{"n_layer": 15, "d_model": 160, "n_head": 5, "vocab_size": 8192, "activation": "swiglu", "positions": "rope", "rope_base": 10000.0, "parallel_block": false, "init": "orth", "optimizer": "adamw", "lr_mult_up": 1.04, "lr_head": 0.00689, "decay_fraction": 1.0, "doc_mask": true, "train_tokens": 152000000}
Each number is 128 + 32 x the weight over its row's rms, rounded and kept within 0 to 255. Layers, rows and columns count from 0. The size above them is the row's rms in percent of the matrix's.

# layer 11 MLP up, 448x160, rms 0.0757, rows 350-364, columns 0-159
size [ 94  99  92  99  99  91  98 100 100 110 105  93  99  95  98]
[[109 103 177 133 103 119 166 146 136 153 103 119  96 106 151  92 199 136 113 204 169 171  59 137 114 132 117 160 115 134 152  94 190 108 120 150 120 130 126 161 192  82 147  96 178  86  78 127 141 112 103  99 111 107 120  89 167 145 141 109 133 102 145 141 104 125 197  74 178 120 153  85 158 127 130 114 128 133  66 160 120  66 106  90 152 156  77 139 110 116  83 168 107 152 129 124 130 117  89 166  98 107 174 150 135 126 135 162 156 155 163  93 113 127 134  82  96  72 122 145 197 178 124 153 116 100 150 135 150  61 144 133 108 159 136 192 100 145 190 119 112 126 118 114 161  85 169 131  27 165 130 107 108 169 112  95 119 119 110  75]
 [ 88 119 136 152 143 120 122 197 193 128 119  76 175 156 110  92  94 106 153 165 116 154 141 103 115 150 158 110 106 129  79 157 208 113 114 123 121 102  92  96 145 123 152 109 175 125 103 113 204 108  79 106 108 114 118 165 100  86 122 173 138 113 101 154  58 131 112 152 105 105 171 155 191 158 126 168  93 156 135  78 142 107 104 115  90 128  95 211 126 103 123 149 114 163 116 163 138 120 146 126 147 134  82  94  97 187 127 121 153  55 127 121 136 136 159 183 141  79 121 185 142 190 199 137 115 174 135 109 171 163 161 134 150 120 159 113 121 165  87  89  83 104 132 109 114 161 119 134  74  83  93 154 108 106  94 138 127  52 146 162]
 [157 162  99 106 126 130 104 137 100 110 128 107 140  90 131 238 152  97 103 143  81  78 151 102 115 132 106 122 109 155 161 128 158 131 105 176 152 145 137 102 176 193 128 120 154 141 158 186 147 143  97 131 115  50 112 155  80 187 187  88  44 118 141 156 129 127 115 125 161 137 151 116 123 122 138  97 110 124  85 120  97 144 151 145 138  93 178  70 107 162  79 179 177  69 115  57 158 152 134 164 161 122 151 116 107 144 105 144 127 106  93  70 163 141 113 127 101 148  80 160 108 130 157 126  98 104 158 139 117 117 107 101 178 119 109 159 119 135 124 179 116 186 146 133 129  81 150  97 161 145 140 168  29 149 114 193 167 150 123 135]
 [136  98  92  89 100 119 123  94 111 148 106 143 112 122 155 145 131 155 124 157  97  97 157 121 139 144 146 163  93 164 120 130 106 183 158  63 130 144 143 137 101 169 104 115 118  71 180 120 180 172 129  46 124  92 143 122 129 148 121 113 132 169 155  97 119 168 193 123 226 116 137  92 111 143  83 139 144 167  79 129 128 145  60 103 117 132 129 160 158 139 114 112 122 156  74  82 112 146  88 124  95 178 128 148  72  91  97 126 163 125  43 113 157 148 128 129 150 146 113 152 212 105 122 121 150 115 170 167  81 117  95 149  70 133 118 107 112  77  86 161 136 149  24  90 129 133 104 137  94 121 154 162 164 185 165 156 104 148 150 120]
 [123 117 129  93 124  77 118 142 115 179  93  59 121 132  97  96 108 138 152 135  83 144 134 143 163 111 112 168 112 104 133 102 160 160 113 137 131 121  96 175 147 156 221 197 140  87 116 179 111 131 133 154 110 120  82 158  48 129 156 129 110 156 130 108 129 108 172 118  95 191 149 124  85 129 132 136  86 126 125 183 112 107 104 132 128 113 169 101 175 137 130 119 139 123 179 118 143 192 167 107 122 138 111  76 153 180 136 142  74 118  93 120  76  64 122 149  79 117  42 108 164  99 145 132 153 112 143  53 157 184 111 148 128 127 102 112 119 168 164 115 176 192 149 176 101 115 126 140  45 103 147 115 153 134  64 118 177 121 145 122]
 [121  94  87 158 105 135 131  90 157 125 187  59 138 123 155 138 140 164 127 141 107 126 112 173  90 166 159 120  67 132 142 134 124  60 101 110 149 126  71 107 106 133 184 195 140 193  81 115  60 109 115  61 111  91 116 164  93 195 130 154 149 138  81 204 180  86  94 132 138 127 136 129 121 153 133 126 107 105 120 110 129  61 113  85 169  88 135  96 159 129  86 125 170 147  93 103 172 104 155 108 143 106 148 124 114 136 146 124 127 101 118 104  94 197 111  88 183 169 120 178 133 109  76 141 141 124  99 127  68 130 242 127 125 131 163 108 105 134 126 118 131 170 154 125 140 119 118  98 151 183 128 144 151  85 105 103 121  98 101 136]
 [202 149 118  94 171 166 179 104 127 184  91 176  95  37  99 144  98  90 193 138 101 162 149  87 117 146  84 147 113 103 175 148 140 208 131 110 145 121 115 123  81 157  91 100 157 105 198 138 120 132 110 145 161 115 123 159 136 178 168 109 160 136 161 129 107 152 147 106 172 120 178 144 155 153  97 114 125 124 115 116 137 136 151 115 107 101 117 128 120 123  84 103 122 165 114 180  67 170  94  91  62 131 111 144 121  95 131 132 136  93 148  65  92  96 125 120 159 218 165 156 157  77 121 115 123 132 182 139  77 105 140 137 149 164 115 150 156 134 105 178  87 109 121 138  85 141 108  84 130 205  74 135 109 140 107 122 167 127  92 128]
 [ 99 141 135 166 130 123 172 122 156 121 138 124 149 132 121 142 113 184 126 115 135 152 127 181 108 149 203 132 118  97 126 106 108  69 144 134 135 167 102  87 157 139 173 116 154 202 142 139  68  48 146 120  63 188 104 128 160  70 113 123 124  91 147 150 188  92 108 169  97 143 103 181 147 108 149 111 130 136 115 111 143 140  95 127 143 110 161 109 105 161  77 131 163 121 169 130 126 177 108 107 119  58 134 158 133 129 131  97 153 105 135 144 161 122 132 119 202 119 139 160 118 171 105  86 172 143  64 206 155 159  91  88  71 190 108  97 161  92  93 102 101 169 138 152 136 153 143 133 159  92 162 103  71 147  92 187 133  86 147  76]
 [138  60 172 156 108  93 161 139 105 155 178 124 126 128 103 117 193 110  95 150 147  88 191 102 142 177 143  83 100  82  77 130 150  82 131 156 176 124 158 110 154 111 151 143 179 100 118 131 130 135 117 167 109 127 154 128 138 142 138 170 105  38  71  93 164  63  90 139  96  51 113 108 199 120 151 162 130  66 155 161 132 146 186 161 135 140 145 101 111 122 185 107 110 161 116 129 151 122 136 104 180 103 119 111 122 128 128 162 112 140 124 153  93 134 121 144  20 112  97 135 125 124 138 152  99 100 115 189 162 102 138 119 155 154 171 200 169 159 134 140 170  87 133 138 120 169 138 148 117  78 129  96 159  82 105 117 128  73 114 132]
 [149 100 125 105 110 115 179 165 181  89 104 115 166 108 157 117 104 104 129 151 208 168 118 123  42 121 137 129  91 131  69  94  94  72 112 118 182 111 119 123  94 107 145  87 159 184 154 204 151 104 152 146  96 160  75 108 177 135 145 101 135 130 125 113 203  91 109 139 143 110 126 138 121 133 105 154 125 153 121 171 150  68 139 119 112 109 104 142 117 132  58 124 138 124 151 166 113 134 163  77 194 135 134 161 154  69 153 146 141 131 105 159 152 184  59 181 135 113  69 132  90 111  93 199 135 113 112  86 118 114 138 146 129 132 151 111  86 129 140 161 125 111 119 178 139 145 158 133  92 153 115 124 144  78  53  91 185 184 117 123]
 [160 150 132 130 138 196 125 170 142 134 109  70 177 197 180 171  69 101 137 108 123 174 116 161 112 165  79 157 131 106 146  77 142  73 167  74 145 145 168 135  91 116 120 140 152 132 127 107  91 128 134  81 191 143 133 129 164 103 126 113 119 123 136 156 107  72 202 110 151 157 136 145 162 126 107 121 176 118  70 163  94  77 110 150 129 167  80 143 153  86  77 148 101 146 152 125 149 109  68 157 124 134 135 172 171 114 127  65  96 111 106 137  76 141 107 120  86 134 154 175 124 118 151 175 141 132 155 209 126  99 148 172 135 130  68 120 173  84 104 158  98 137 155 181  62 160 147 130 118  99 156  98 115 138 138  70 108 166 112 110]
 [165 109 103 181 157 122 138 124 128 159 129 143 173 147 111 119 128 201 140 140 150 113 139 112 106 151 132 115 143 144 131 139 114 171  38 108 174 146 136 159 190 119 158  78 117 145 121 162 114  64 144 127 112 170 186 109 113  96 154 130 106 153 141 123  95 149 142 158 140 113 152 120 121  81 159 116  86  62 121 119 145 147 140 157 109 114 145  74 118 174  83 111  89 105  69 138 160 125 125 112  73 190 148 159 167 140 131 142 185 173 126 128 130  86 130 170  85 171 142 125 101 107 148  81 192 148  82 174 122 171  98 117 124 134  80 106 157  42 152 116 190 135 147 127 141 172 159 126 192 125 131  69 102  69 104 106  64 181 145 164]
 [139 108 157 154 159 176 139 114 121 121 100 130 185 138 141 140 156 111 105  76 102  55 147 255 115  80 125 126 132 152 162  98 116 122 111 157  59 111 169 139 163  89 119 119 144 103 127  39 159 164 110 117 128 139 124 155  67  74 151 129  77 153 129 156 124 128 153 175 131 112 164 105  52  60 141 132 102 116 183 136  99 138 143 141 143 109  93 159  82  77 159 142 195 128 143 132 137 138 122 148 166  69 129 142 143 166 134 176  99 183 122 152 181 103  92  97 134 114 148 111 168 138 112 141 104 101 119 120 124 102 147  72 136 168 126 108 145 188 127  94 107 150 130 118 161  91 155 207 128 175 126 146 123 141 132 115  91  93 146 123]
 [130 156 118 143 103  55 128  99 151  95 149 166  97 115 111  98 106 157 105 179 117 101 162 162 143 109 146 148 115 151 120 135 139 149 127 144 197 116 104 114 122 131 129 154  96 166 148 116 134 143 129 126 159 133 141 133 154 169 148 111  66 129 144 128 104 177 144 153 131 107  92 173 110 122 130 151 146 151  93 122 142 117  83 121 159 164 153 113  38  51 157 171 114 116 134  43 187 128 162 105 154 180 150 107 103 163 135 126 130 108 118  38 121 128 114 183 107 154 141 101 136 174 174 164 136 127 157 117 146 173 166 121 157 158 125  74 147 120 143 138 141 106  75  51 224 130 167 159  47  98 158 161 123  82 108 105 100  68  78 131]
 [112 160 202 105 107 117 123 191  87  64 108  63 128  81 139 174  58 119 129 137 115 110 117  95 163 107 223 157  92 111 123 141 120 171 150 160 106 142 129 121 180 159 137  91 160 112 167 132 110 143 125 172 153  98 140 143 144 117 120 142 114 145 122 156 111 143 118 149  90 124  91  97 124  92 131  80 102 131  95 136 112 123  56 114 122 169 124 104 128  84 103  97 110 117 131 114 121 150 128 131 142 106 136 102 150 136 150  90 123 120 118 106 152 105 182  43 214 142  95 154 133  84 150 125 171  76 131  43 172 117 150 126 158 151 120  95 114 137  64 163 186 139 119 111  75 159  89 155 116 120 156 162 104 106 144 199  62 180 109 126]]
# layer 11 MLP down (transposed), 448x160, rms 0.0698, rows 350-363, columns 0-159
size [ 94 100  93 100 100  94  95  99 102 108 101  94  96  93]
[[171 146  96  96 115 131  70 121 163  71 111 200 153 140 131 148 112  92 182 113  63 128 125 137 116 125 171 135 124  98 140 112 105 124 117 145 131  73 120 139 116  99 143 164 178 146 104  98 115 146 116  93 154 145  93 141 136 115 187  54 130 116 125 143 124 123  93 181 120 171 167 144 115  91  92  86 151  79 100 110 125 187 132 127 121 112  78 166 150 149 132 111 104 156 150 102  88  89 111  65 133 227  68 202 144 102 124 115 137 107 143 110 159 141  97 151 174 140 122  68 124 111 132 133 147  91 105 116 160  70 162 122 139 165 140 168 129 130  55 117 167 158 159 137 166 192 126 148 158 113 157  48 128 163 120  88 183 160 155 151]
 [175 145 156 150 149 128 117  62 109 128 114 196  69 105 129 148 145 118  82 149 166  99 138 147 128 110 130 154 149 156 124 113 138  76 161 113 111 119 155 166 135 104 177 165 138  79 167 179  84 140 142 181 145 121 106 155 148  83 157 130 144 136 144  89 106 172 108 128 159  43 150 161 141 145 116  82  91  98 155 148 128 107 158  82 102 221 107 112 123  78 120 137 223 156 158 113 128 141  99 141 144  95  87 190 159  87  89 126 196 134  98 107 131 123 110 154 182 125 140 181  88 113 153 146 147 148 127 100 152 155  90 119  48 136  97  69 124  99  94  61 122 117  67 111 111 113 132 136 129  99 121 102 125  96 162 129  97 181 130 125]
 [122 124 151 156 128 111  65 152 141 157 142 109 114 106 119  86 117 122 149 135 130 126 162 102 164 153 121 127 168 126 178 122 118 149 104 144 103 105 123  86 122  97 134   0  94 161 138 152  87 151 100 114 132 175  77 110 108 136 121 150 151 129 146 138 115  86 151 126 115  92 132 145  82 176 151 167 139 136 149 148 148 140 136 104 155 134  59 130 125 156 111 145 109 114 157 101 132  98 117 132 140  37  85 115 153 209 155 153 136 202  97 148 125  99 103 139 150 202 106 164 202 184 134 115 161 109 112 150 100 104 122 164  92 158  95 124 115 104 126 133 175  93 134  98 208  84 155 168 175  94  73 134 147  84 167  98 110  58 129 147]
 [142 160  91 129 122 138 168 136 103  96  56 132 120 147 143 156 110  87  21  96 115 122 181 175 144 105 118  78 135 101 139 146 146 137 141 236 150 147 122 159 165 135 130 150 139 137 124 149  60 154 138  89 149  89  88  87 167 103 125  80 118 140 128 144 113 142 113 109 144 162 151 167 178 191 127  65 153 124 189  96  85 153 132 126 149 109 103 174 116 114 183  89  93 129 183 174 136 166  83  96 136 179 138 106 168 116 158 108  87 124 117  78 111 116  95  89 126 100 111  78 119  98 170 133 177 121 148 112 129  99 147  68 216  97 156 157 141 110 110 167 111 132 164 140  90 179 111 115 116 118 124 137 110 150 102 150  98 102 136 142]
 [142 105 130 179 151 137 128 143 123  61 107  97 118 112 103 134 116 188 136 141 119 112 125  86 132  88 147 152 157  95 169  81 133 134 140  94 138  88 189 157  98 102 144 165 155 145 168 129 170  84 134 107 195 112 136  81 125 152  72 155 102 189 106 107 184 155 147 169 171 195 139 143 138 123 134 123 106 132 128 135 144 116  31  67 127 109 106 107 131  95  98 178 113 133 146  87  93 115  82 105 136 157  98 180 150  43 175 155 102 104 109 145  66 153 136 128 129 147 118  98 152 118 138 158  85 145  83 144 158 122 134 163 141 165 165 120 153 109  82 146 124 133 156 126 131  71  87 175 147 107  66 157 193 149 108 101  90 205 138 109]
 [151 145  72 170 140 153 174 127 143 109 118 115 138 101 113 119 123 125 211 177 170 135 130 105 137 149  87 132 113 123 105 141 104 146 169 101  93  99 160 120  54  96 121 214  77 131 164  98  78 149 128 175 144 109 127 129  70 158 143 221 177 142 124 101 120  70 116 122 153  55 108 116 116  94 135 139  66 122 155 125 122 103 181 109 168 173 122 159 205 129 117 125 128 110  90 135  97 110 133 124  96 125  98 104 116 149 143 138 176 180 128 105  99 123 138 126  88 188 127 149 163 133 155  91 119 105 133 154 127 179 146  77 140 122 146 124 107 112 192 166  97  95 102 165 179  73 217 124 119 133 109 146 131 127  82 129 125  78  91 146]
 [ 93 106 153 204 123 136  84  72 127 168 113 158 130 121 139 127 178 136 108 102 155  99 152  89 141 135 115 119  88 105  89 113 145  79  83 156 161 151 121 114 119 153 106 123 134  96 112 112 137  95 102  91 112 150 109 171 124 132 149 180 141 102 115 116 121 148  65 139  73  98 129 109 102 170 162 186 135 139 217 177 127 119 153 141 162 193  88 203 127  91 140 112 101 121 132  89  94 122 183 115 143 159 117  68 108 141 142 159 143 114  84 183 173 104 226 121  92  47 135 135  84 204 126 105  86 120  63 174 129 109 166 154 124 176 168  96 116 123 108 116 113 137  87 142 121 125 169 137 122  82 119 149 165 151 136 155 142 100 129 124]
 [203 128 133  79 147 128 173 147 117 145 110 154 139 156 120 106 130 168 161 111 139 111 123 111 124 150 144 132  96 138 128 109 139 128 101 138 152 128 142 149 108 142 107 186  71 152 135 148 103 112 140 110 164 125  93  43 155 120 119 181 128 149  99 149  99 133 140 135 152 187 173  72 138 155  78  90  85  68 158 132 115  95 228 143  43 137  64 163 121 103 169 120 146 225 115 164 115 136 173 118 103 174 135 128 150  99 146 123 107 125 124  99 143  83 124 124 114  65 177 136 183  91 144 109  78 137 193 115 113 108 165 137 107  60  71 156 136 135 152 116 103 130 101 129 140 165 114 137  85  96 163 134  96 156  88 106 138 161 140 192]
 [ 98 150 116 122  96 175  83  71 157 120  94 109  86 115 125 104 106 155 255 146 129 123  93 141 136 135 160 105 143 145 181 141 137 150 128 130 119 123  82 161 114 164 148 144 120 124 151  93 113 183 125 101 100  92 130 105 123 104 104 102 143 179 108 165 163 152 148  71 151 186 139 156  65 137 123 143 114 153 140 122 147 114  86  85 176 101 162 130 163 140 135 131 180  99 138 100 128 123 107 191  79  77 157 123 118 142 136 110 117  80 149  33 137 157  60 127 158 153 129 157 151 145  70 161 135 160 183  96  97 157 112 125 145 103  68 124 130 130 135  99  95 119 128 137 123 110 153 133 101 171 139 149  91 110 137 144 142 160 131 110]
 [ 88 155  81 154  86 123 205 138 164 160 124 132 105  66 140 140 176 143 164 155  89 151 161 177 153 112 138 149 119 117 132 108  76 129 136 106 116 136  81 167 156  90 104  85 133 182 142 175 138 144 101 110 135  73 100 151 151  84 173 183 140 161  96 129 135 139 141  50 146 134 141 167 189 106 100  76 108 115 109 147 128 141 167 130 110 134 123 158 129 163 146 143 140 167  92  97 165 131  87 162 193  90 163 179  93 145 135 121 129 123 160  85 113 172 124 120 175 136 128  62 139  97 120 108 154 104 102  98 162  67  98 128  49 133 118  62 150 156 112  76  69 154  91 104 121 116 139  74  89 141 133 128  99  97 169 157  84 160 121 175]
 [142 120 100 114 131 104 115 114  89 113  95 124 118 168 165 154 100 151 153 176 113 166 156 118 134 151 117 114  90  77 143  96 135 131 101  89 112 113 130  95 117 151 127 177 113 197 138  76  61 119 125 134  51 127  85 172 182 107 144  60 144 188 161 127 154 112 120 126 178  81 122 191 154 138  97 153 101  90 173 124 115 146 119  99 192 156  87 166 188 121 201 142 118  70 140 144 148 131  50 150  99 140  99 110  79  61 150 142  99 137 167 155 114 169 151 138  90 109 181 119 148 118 119 157  96  87 101 151 103 118 114 124  94 168 138  97 103 102 103 126 130 151 101 130 148 159 143  82 142 203 101 151 119 195 102 122 159 131 170 165]
 [130 145 133 145  82 181 103  97 139 110 154 135  92 113 145 111 115  93 126 132 136 145 103 111 143  80  57  96 123 140 162 145 136 162 106 152 148  91 181 112 131 141 107  88 158 129 168  37 108 122 101 148 156 161  99 126 131 160 167  87 150 217 168 138 142 115  82 141  84 104  50 166 116 130 172 185 147 133 146 118 151 103 149 133  76 173 141 153  90 130 164 154 109  92  77 133 130 135 103 180 131  95 136  88 111  86 165 147 141 146 131 126 162  95 154 103 118 123 127 171 146 135  94 101 146  97 131 107 188 100 127  86  88 174 101 125  78 176 170  95 146 135 110 169  80 153 122 118 108 222  54 136 149 208 145  89 135 117 129  98]
 [ 97  78  96 130 148 187 100  62 129 140 106  99  88 183 173 152  99 104 156 154  90 112  94 144 156 111 105  82  98 174  31 138 127 173 127 138 175 138 173 138  74 169 120 136 164 138 139 126 146 138 103 132 146 168 185 142 160  87  96 101 119  80  96 134 194 129 146 126 161 155 104 108 129 113 102 146  91 161 170 141 136 114  68 126 124  80 125 146 109 112 145 121 148  88  75 106 104 174 146 157 121 129 112 132 111 131 125 172 128  86 111 163 111 124 134 229  68  85 155 132 141 175 174 115 118  78 118 176 121 106 137 110 123 114 111  98  87 165 153 145 116  80 127 161  88 165 136 120 102 142 182 113 152 176 148 156  53 176 150 100]
 [ 88 152 147 110 119 133 158 117 109 165 148  86 165 144 162  91 115  88 103  81 144 139 117 104 135 131 116  80 128 151 102 119  96  42 186 155 149 138 115 129  71 107 129 116 165 149 112 133 144 144  54  81 164  82 140  73 148 121 166 190 109 153  93 114 167 150 148 111 118 205 102 142 139 128 132 103 146 117  85 149  96 126 102 113 113  70 116 134 157 182 125 137 156 143  74 152  95  78 111 115 138 142 120  81 125 150 129 165 140 133 131 198 104  90 119  99 129  71 127 181 170  66 153  97 194 105 133 139 154 171 112 121  67 176 136 131  96 161 143 116  98 139 176 163 108 154 108 179 167 199  85 110 119 163 120 139 172 179 145  71]]
# layer 11 MLP gate, 448x160, rms 0.0809, rows 351-364, columns 0-159
size [ 98  98  97  98  93  99 110 119 107  96  93  99  87  97]
[[178 132  88 199  59 212 140 112 119 150 133 100 105 107 140 162 153 119 130  96 109 134 127 178 140  93 180 104 140 164 135 154 149 145 138 130 139 146 134 149  85 153  57 115 152 109 154 109 100 131 177 146 166 113 108 104 199 125 133 135 121 142 162 126  94 156  89 185 135 149 133 136 179 145  90  89 188 106 115 116  89 139 120 136 132  85 133 171 129 122 162 161 180 110 149 134 172 138  61 186  90 157 108 130 132 182  72 164 146 109 110 122  92 137 125  70 115 134 110 201 138 154 101 163 149 122 141 135 117 125  97 129 118  58 129 104  79  94 166 141  94  63 170 143 187 105  69 113 120  87 143 114  59 122  76 112  86 129 149 148]
 [183 110 132 135 124  80 151 132 142 158  88 103 125 109  25  94 133 104 118 127 186 128  72 160 157 174 154  91 144 156 117 209 120 186 165  67  98 164 126 131 140 138 165 141 143  93 179 112 157  81 121 117 140 158 111 138 131 132 117 152 119 141 146  52  75 154  95  82  74 172 137 121  79 135 140 147 157 176 147 128 120 132 117 147 143 129 129  92 122  99 107 101  85  79 157 143  90 129 149  91  95  77 130 131 166  63 105 130 149 135 138 150 106 116 148  83 175 124  90  94  97 117 123 143 191 153 156  27 150 133 139 151 170 102 182 139 163  74  48 137 112 149 164  84 104 145 104 129 136 154 130 110 104 128 160 109 127 119 125 111]
 [181 118 100 182 166 108 125  58 127 129 109 156 141  75 147 158  66 128 166  89  98 157  70 181  58 125 104  70 120 147 144 144 131 124 150 151  64 119 170 168 119 151 130 118 110 159 129 125  75 120 190 134 119 106 119 107 121 114 158  40  49 149 132 172 102 125 106 154 163 149 111 105 109 117 236 160 177 127  86 173 112 165 103 126 166 117 139 170 148 126 159 130 127  57 140 137  93 157  99 102 116 136  96 145 120 113 131 128 122 159 170 152  79 102  88 157 122  85 132 145 136 125  77  98 133 148 113 135  82 168 122 143 133 148 121 155 128 101 171 146 152  80 163  97 100  96  86 111 126 104 116  76 159 185 140 121  93 129 169 113]
 [137 172 128 100 121 156 135 137 106 126 149 119 138 140 145  97 188 192 139 153  77 133 139 149  92 111 102 121 176  75  52 176 119 141 162 148 123 127 146 210  78 149 152  96 124 110 130  98 133  77 129  78 145 115 160 122 118 146 179  95 132 110 129 112 144 129 132 117 141 136 139 140  94  86 139 141 186 159 209 129 123 171 149 180 136 216  91 151 131  88 145 108  55 120 136  91 163 175 142 105 147 100 164 142 120 149  87  59 136 150 122  93 120 116 143 133 112  87 137 111 114 164  92 130  85  84 103  80 140 105 163 116 101 135  32 148 136 143 176 106  78 124 102 145 163 151 170 169 111 178 167 151 138 123 215 108 108 137 129 147]
 [146  88  60 127 188 140 103 135 113 114 184 121 139 135 152 163 138 113 133 100 163 109 122 154  98  79  99 142  85 154 143 191  75 163 125  75  90 106  85 161 116 126 180 169 122  83 105 106  50 110 163 168 104 135 136 127 173 152  90 177 126 141 124 189 166  71  60 144 136 119 134  38 153 122 128 138 158 111 150  94 162 116 132 144  81 136 110 142 182 128 107 164 112 179 119  77 151 149 136 140  82 133 113 186 129 129 150  96 110 148 153 132 143 114  93 139 149 131 140 120  65 123 110 135  64 133 153 147  84 157 116  55 190  89 140 173 131 132 150 133 106 111  62 173 132 137  82 137 122 111 167 107 162 119 109 177 118 183 113 139]
 [116 122 119 171 108 121 111 114 109 173 133 126 114 136 140 111 143 164  88 122 148  75 152 103 140 104 105 112  98 120 166 128 195  55 152 176 155 158 152  85 118 139  61  94 128 155  85 139 117  81 120  50  84 129 153 143  93 149 138 150 113 134  79 128  98 130 109 140 112 127 102 151 136 143 111 131 153 142 237 126 138 181 160 102 120 189  94 171 120 106 122  92  98 123 136 176 103 150 192  84 104 119 162  93  64 146  73 162 164 158 108 150  94 118 162 147 134 104 103 165 108 235 113 172 123 110 101 169 123  85 100 146 139 144 158 170 150 170 123 101  67 123 136 105 156 148 107  86 148  83 109 133 183 165 184 130 137  94 136 117]
 [112 129 101 148  93 161  81 112 118 113 188  79 121 119 109 139 174 177 105  86 142 129 152 151 118 169 140 136  59 169  99 192 109  88 171 170 145 138  99  62 127 137 136  92 169 147 129 132  87 100 125 117 104 178  99 147 132 156 139  96 139 113 218 141 171 121 104 148 100 200 112 127 102  93  98 178 111 173 135 110 161 146  93 173 173 126 114 110 151 100  54 158 200  76 145 144 165 115  96 138 121 108 118 138 155 131 162 188 167  82 168  75  92  77 142 117 153 110 108  90 105 157 159 117 172  89  79 127 150 163  83 124  98 127 129 121 100  76  71 144 157 111 158 135 152 109 120 105 138 121 128 108 153  54 141 153 166 141 137 118]
 [136 170  74  93 128 211 106  96 156 163  99 125 142 158 121 162  68 153 142 103 136 160 136 122 109 131 133 114 101 173 167 107 157 127 101 128  75 137  89 137 131 187 123 150 163 121 104 110 132 139 113 138 152 132 107 127 130 126 135  75 124 148 184 157 182 106 176 117 161 174 120 123  60  96 150 134 138 175  79 145 150  79 104 167 139  66  95 129 136 109 108 127 174 107 134 109 138 191  47 162  95 148 123 172 159 130 124  73 106  77 163  77  94 152 104 139 157 125 166 154 171  96 153  79 138 147 207  60  84 174 109  93  94 124 118 171 134 184  86  77  80 137 130 126  84 140 147 103 108 115 136 110 120 148  71 132 154 149 160 135]
 [130 151 124 145 114 127 158 126 139 132 138 101  83 130 121 128 133 168 166 136 190 132  72 143 151 134 163 129 166 168  90 140  90 128 109 140 101 134 175 147  96 127 163  66  87  93 118 137 115  86 154 147 130 105  90 156 141 133 192  76 142 198 157  77 183 117 109 146 138 172  89 150 168  51 107 149 148  87  89 162 121 199  99 113 138 192  96 169  85 164 126 132 122  69 131 140 112 129 123  81 133 104 167 152 118 134  92 141 194 128 122 125  51 119 134 147 143 173 115  79 164 118 136  74 133 140  93 122 118 166  91 128 102 166 109 104  70  89 161 121 140  74  89  49 146 137 163 146 120 119  81  54  97 124  98 128 116 141 163 164]
 [ 69 113 144 148 141 122  84  77 141 117 104 153 105  78 101  93 151 114 134 148 100 147 146 137 128 163  43 141 159 103 164 140 169 175 122 130 159 135 155  82 129 141 129 123 138 164 129 108  71  87 152  94 141  78 152  63 137 139 176 100 112 126 119 133 110 155  98 187  64 138 139 108 118 106 122 129 120 131 194 125 170 161 163 130 117 169  68 173 165 110 128 101  77  76 126 131  62  99 128  87 105 125 167  97 107 129 105 152 155 139 116 117 155  85 116 178 176 155 100 155 178 162 122  75  71 115 117 100 112 132  74  69  90 204 196 150 107 149 136  92  98 121 118 114 190 155 135 145 110 135  63  96 155 161 151 146 144  90 158 113]
 [171 140 136 132 118 144 121 136  76 146 168 106  94  91 141 161 153 169 109 100 192 136 152 132  91 146 182 158  70 166  71 113 100  83 156 133 182  68 147 129 125 133 131 155 137  96  89 137 145 111 139 101 168 114 125 127 147 168 170 170 122 130 153 104 108 134  73 226 128 144 183 118 161 185 128 149 120 144  93 102  79  84 114 142  84  92 149 107 108 105 121 157 172 113 166 170 165 149 110 139 148 133 127 124 157 126 220 147 105 124  49  64  83 102 125 102 173 102 101 109 101 167 152 122 118 145 128 119 146  98 121  88 186 104 110 139 160 136  98 135 132 144 117 119  78  80 141  53 183 105 178 142  86 138  93 147 108 143 111 175]
 [221 193 104 117 163 158 111 126  99 131 137  71 106 125 124 149 137 139 166 142 159 168  85 111 113 123 167 135  79 123  82 109 125  97  98 100 173 149 117  74  69 121  94 143 119 185 120 142 162 126 144 107 147 119 157 143 189 102 134 104 111 118 163 149 147 138  78 163 104 179 160 143 149 170 100 123 130 119 125 123  85 100  90 120 151 118 139 178  98  82  74 139 139  87 147 134 131 129 109 147 137 171 116 121 171 120 128 126 145 162 146 137  94 107 156 209 133  85  92 166 121 134 115  87 136  92 170 166 107  40 138 135 152 109 114 185  99  82 112  86  50 173  69  98 110 148 134 124 184  82  82  88  84 161 151 175 131 139 137  83]
 [126 119 130 121 134 136  97 104 153 122 106  94 118 184 169 154  89 102 100 130 138 143  87 121 163 116 104  99 120 192 165 101 115 158 124 145 136 134 156 107 123 160 155 195 180 148  76 149 128 131 138  80 122 145 181 143 145 114 129 136 134 115 136 109 100 137  89 178  88 108 158 124 143 109 138 173 110 105  90 159 144  60  80 116 181 101 134 170 180 133  66 139 140 113 116 147 129  54  74 138 155 133  63  93 120  64  86 160 219  85  98 105 177 101 157 220 178  98  92 147 162 179 147  71 104 132  71 133 114 111 128 123 152  93 142 122 123 129  54 108 110 155 171  91 160  89 140 115 154 114  99 124 175 129 177 139 135 132 138 127]
 [ 97 129 150 134 137 139 101 141  88 167 102  72 128 127 150 109 121 119 115 107 137 122  48 152 150 123 108 118 125 147  61 119 116 144 140 112 127 114 186 103 100 146  70  90 123 120 120 149 129 139 158 172 108 109 166 204 126 118  91  80 121 159 181  42 125 147 106 114 109 100 138 101 143 114 157 137  83 197 161 119 105  94 134 151 125  90  47 141 156  66 135 125 161 111  78  72 119 147 123 142 175 100 115  99 222  88 197  81  98 212 141 155 137 114 111 163 146 159 128 152 124 127 127  98 162 117  98 175  93 123  70 164 149 126 164 159 191 102  94 136 146 161 149  95  88 145  88 135 129 141 128 130 181 141 122 132 175 122 121  85]]